Weights of a small transformer language model: no biases in attention or MLP, 144M tokens.
Each number is 128 + 24 x the weight over its row's rms, rounded and kept within 0 to 255. Layers, rows and columns count from 0. Numbers have three digits each. The size before them is the row's rms in percent of the matrix's.

# up: layer 11 MLP up, 384x96, rms 0.222, rows 338-383, columns 0-47
# down: layer 11 MLP down (transposed), 384x96, rms 0.227, rows 338-383, columns 0-47
up338 105:152126140083088076132157132102134118109134109109155124132110117123121130143127129112086137142153169129142101161103097128098128128139116169099109
down338 107:128116113099154126116137086150132097165103112131129145141127106108129144172113151145156095093133132105112141106149190078153113116134162123144123
up339 094:136150159146116078160189127119134132165147106127087121077165112112108109082140126136150125117119125138108132112095093158135119136099109142135168
down339 099:130102113076138119086153090140084111072124148152138107164100148079136170145159137113146149119085168113168137105127143108099135122119115129134126
up340 095:076112142157150136125082131171130137146112104115112139109111114125120106050133102124091112134125079107159123145134135127134139123132122163122105
down340 097:146113131164096148150161140124139078148106125100173126120128160150139159107150158093083127114077118139079144143118138160129136124124173146087138
up341 095:146111100147108108076123123124125138177187130109097112139134127121123156108149115120127134112156100105111110129104130179140087121121159109139111
down341 097:107160114070145131081139103133115076197132135106134151105131128121117115088118136132085109132108128114124087095128108170122133145170154118139100
up342 101:107099120123091157138123160123126109121123105087128157132130143160102112140139078137123097126115123145157149119141090135117127075092102146142140
down342 104:152109126102150117113137128143107093090143117126134126139111159104122137102080138144111103127155121113101139125187103097108128135116089150141206
up343 086:086098151140117091112150142114126138137121137119110121135163139130163186111154148161082103137137120093128117124163098131110175074138144106171121
down343 101:137173135115106169157111150127135120096145123150096114124149112124079157136095130158122127094135046125091125108144153157101127121140133079138143
up344 098:137086143139156122125121133135078093132130096155163150109142083151178106146158129170141083108134127130136133091112122148113084119126145140102143
down344 103:144122121157093143110122104117176136123143107110121090115150134139156154132117158118157127099185149120102143165127139082136118111068122105142188
up345 100:114142165100155129123124110127134151112145121131088169098141116138145127175160129130099178127115125135130095108125124119109089149102173111126133
down345 105:101147112128135156177111189113133140125149121164092125141155075125091152129097112108113122096139128133128138130129135140137124145085151132093159
up346 105:109158128130094130167159118136128089130109156161132124101104093153182127123102139134128126150141154133133157132162140130103135154117145120143082
down346 108:141113130090150133142137177130095092132151154123144114141131138124106101138124123151130136118132128122108132104125085156135152143142131091162149
up347 092:131103116121132098116141144104176114136139128069147121143140098103101203115114111161141106126141127135116107111103163133167147130085095114147091
down347 100:134120132125152169087115115140167134138104101158113123170134135116141095105137148157114113102076125126148120128158125121098104134091139133116096
up348 095:117182157090147134071124133161156106075124093106099143105084146139163128155113129104094125089114124123164170135157150106136109162091129149114134
down348 104:122099107149122175108155137136104147151146116136104116157112115115128129181127110132092150109120097147082116112137133161133139143142108063114121
up349 114:109125131085140092124132121146131155148065092165151134138125147134136167128149133148116146150146095114130124129118049140151145124093150100161148
down349 112:119100093097119107140158138136158125135087069165152100116102142112121083110166122141092111145108156141152121131109111178152135126138149162119090
up350 101:096130141100082175086163141151097125162144110118153133112126116146086133147154117141149151106119106169108128132142120136113143120125091148137094
down350 108:138099141155173174180116168153164134128120131147150127146159098123097165119128128110142145120116069122106147162119146122121121097157123130091098
up351 103:134100142163137136103098136170147116142105139144116117149130106113145132129106132147128141103094121104147123156106130172133129135140078110144075
down351 106:135138157103115104152158141131135137157085093166132166154090144142096098138102098126154166102127160105087138151101167140123135114104127146114155
up352 097:136072113139153101096138099119164096116123084158147142082145160111115138121124146155154105140120124148164133135128145085180171130127128150098099
down352 100:135116144126115159122162154106121160094135119139095121168125121125149116124153109135104130109145133151120130135079071142148148145115143124102140
up353 097:139119098133117179152151107127134113118120100117055156106140095098129146107134141108148096143117164149155148065142152176078129163111151075105151
down353 098:108139158144165122186153142159143155140161139130185166102112096120136125096166102125129129168165153104096137138134120109116121146151178092103142
up354 098:119148123144125113139127127132159120142126111177148122134106106132126135141139113127115100109116116140135110180120132090150155121116112129116138
down354 094:110145123134146130134115125141137100132085086133089095150165159153186115146161102143125096079156110174134159140130108130107125167152117119126138
up355 102:146166092134141147138136120138060120100142118095124159099109161132074154121156128146134115100137140175137158129139107137098110131152158144099116
down355 102:123140117135138101097144147124128100140086130121171121114117131135193153147080126139121177090116150169136110161106120095137129100102112087135128
up356 092:098169158110143125145137129160085132126136142083116150178134145158177157147096095119138117125125149116169105124142129120144117124126127116120127
down356 101:139158137099124153091133155103109112141127092098128114102152112152116117103114092111139125094125096109111147118142128101171135112131147156160102
up357 102:142123117097144166100137117126154131151107135128139116130132112118155157146186125103128154132142100131123095083090134123161104092113143146162113
down357 103:123104129127115114145109114080109097106124081134108134128096120074119122135125164110144106095133082080161126109174124148072095142115117148132132
up358 111:106105126111143136100140118123158126127166116141133128148131094130173122155120110104139151083121159168158150134128080141114112119146138130163083
down358 108:161179122112136125106137129151159151082130153152179122103160148176154161151151087146121096156126141101119113102146114136121116131140086144093094
up359 102:158113148128129114095140107114141124115123121127147160064121134104156101137140135118132175119092105145136112153175165141156131079142119121061159
down359 112:124135169102116132134165151116143112183109129123124079142126138139069113129101185131137146131085094117097158121143076103119098136146140174132112
up360 100:115110095084112106123107161127134083115132129124143135141174113124127145095081128118145138148109167122145128106135157113146145116158169091124152
down360 093:131113138149195124136106120131125151081133136148110116123087116117121119144135122112174096137123149159114163148178111040110103094146120121146110
up361 102:125122120135162174138116094124136131118158081091095130105103101100167145124133077103179123101134118148118154111076118132104141146145116149105150
down361 097:113126104128129140119119107110115067130156128156165081141090136058134106132149168165099151184153140108141140126149101142118120174137099110154138
up362 111:142152171102121133111107110112138144127131134109107137138132141120148088151129081154123128080079112122153112100106114127118107132134129166119109
down362 099:136135121130141144167129159144117130135087118131126121111067104118194098130085178103125144123089165114125143125084152090105102140164103153137106
up363 102:140135099142107130149145122146133127146171149120160161119111073145148124158150161166118085080118109139109115158089164143168144094135120139121093
down363 101:111132096135171135119144149101082108160145098155138100143123149151153167161110103126123125145105190141093133126124122114105138141084130151150112
up364 101:087118126130126120117116129098151094147139121108089087149150130123086106133139123176143156108112166126091156086119108116164102147148150175150158
down364 091:131139150096132098124137096126094116139153108151143095108144155103134105109132134124159131093068126123089141108145129106151113139118146100171112
up365 097:150133054093146141131098111106148093136132096142154124136154181114133148169143142132163114154102162142135165167113081141109133107141152134111141
down365 099:124128143153129146122110131086109105143119108123115118139185130125116158131144146133148137096097138125144142120115173159177127163062076155094114
up366 092:133123120123112120113120125116170169103112123083137180155130111141138136146173104149161123154133144111133097107091136152124068126144153115100154
down366 094:153158128162109132149128137106080156122181114128102123147103134158125107113106138129095102130146110145093145109121091109128160162110141146133113
up367 095:101138085141124115115116147123143196083131103080117135173129131122122126130090169143120103117102166110105132111116156170106125065091136104117140
down367 089:120112100166159138162137138139142144081136164124136096135114124104109141159141152144088094145188085131099118125106147053150089160129100124150145
up368 094:094149098083146142162101144080141128127154133141164134109105102123111107136117114129101126112093123145153102092116064129134125109152125175146142
down368 088:151116087091151121087144104140146119118125112133116101139139127167102162143126110105138141128104112159142100159156094107142154121113135168172122
up369 100:094158117124091123139113169128142134146135127165116106119122129109172153164143155086119077131119117144112072136108109164162136098136160122114126
down369 100:106080127135170123109108086116117143099132137141123170153137101128130103146145095162164124106143132142113068153105107083137111128149126109091129
up370 104:171165110125122113135126137165144077137132091114152095122154114104128149099162161101111129124120114196148111139126128139159180110139149110126094
down370 097:165143158157069145162143074112117165138149120060158138087135115165132168121141128142129167167104086110138144134102126114122136183129111121125127
up371 102:130137111087171102132098135168177139122115104131172096115185136109141105120132154126065181084149086155094151126105103118105112142104121111137145
down371 099:108137144167165096089156118107105159135139146114084145160084110170098132156124109171133135129160133148111120151124097133135140125150111127166127
up372 093:126141159176108120147129172097092067136121172117135143129091162130159155121150109142105126181143169099113102128134098158120116134102108118108135
down372 094:124127125102133123153118124155172067116171134130145085133133127171110163076137127130097127144144080131088158200112137116139144130173130105137135
up373 119:089149134126108088132166128129122124125121156118143103152157096111158111153105091089181133104121159127160092107139141109140109119101127145139132
down373 108:148171113147110145158153122160108104117141118132135140141155139102144115092127118154110165165142140126125046124147147102096124119088094114131118
up374 108:101129105129137165145099123152130110150144126127051142116122135152129111118142121147138142132122134130125142137155088142107131158182096124116121
down374 115:145135126144111109165147139126112134095103124120092145156126135110132121097090136111107121121119163165122159151157113105113113094117134158101151
up375 092:148123177122123124118170133114146105091099130118139130111138151149132118176143158071145138153106112105114113120133110141174137102162123172161124
down375 100:121129112094104131123173094073117136121167127179146160118142117146168121103110153144093131131112095126158130097122134169110157089144160089168130
up376 099:125158117125084115130146112115096137122120159141143129156153095120138135153137117177087121159091139163095153153104137143148125129133076124072111
down376 099:125121077116159123135116163089133129182091092090125099103099114117137099137120126099142158129110126161140173092146141167125139104115136141132165
up377 105:169119111125127074102126102139138121096121135123128144145159077176083138147160144125121143126108106133161118167110113139122102089122129130103070
down377 099:162133159087087111154108124145122158112132149113103125117117130117143177135153124166133096136113109149104113105106136121147121112124125150123104
up378 104:139130140113115156122173122129100157151114105169167119121121136142136106145103116151168086144090153125166119159145091185106123089136109146117114
down378 103:172105141122120115147108114170104123118140133102121156090187138122137138114103150128092126108121093138133144138126154157096107159136136149136139
up379 106:137119133151099123123080084085120098107128097127118148129151120059121095149140100153120131106170146112121122146149121095145104097099105109119138
down379 102:096139155145171134123143123135096109121132131159076127129086130150124126171168151125149140131108099120146138132162107116139090130142169149126188
up380 110:114125132124113156116104086137125165112136139073130126146112086125108177144155130153168146168132087162152135137094119116118132116082120151104143
down380 097:135124145165133133148112137143123149133093111154124158112117124129097123119141123119113114129104183131098125105103101107131121111148135124083109
up381 103:173110114119148126139151096128149137111106150111139146123127143103122117166085130123114175136125117159126096185084133117151123103127085159142145
down381 109:140140106105123123131149160165141148128173144106135138134152136118096135152106177126163126077096146145152108063160140119157099120141110168117144
up382 081:177130139095124109161097127144112140117131133148122141119131123079141088170139107122120126154140139133150115108115096115182142144139144116136135
down382 099:174137134099152138174129123146138131157125158144121094115117087106091129129108102040131105163160131130086166160105119121150128098147150162113109
up383 108:111157110110126150092145145135128108142144117154055152118102131140117171202126115132199107109086139140169133147124093126144108070132163134146116
down383 103:126091161100112125123104125101118131090097096140146073114104152111108128115075103126150127124110167153157136135151160076148135097138105155102141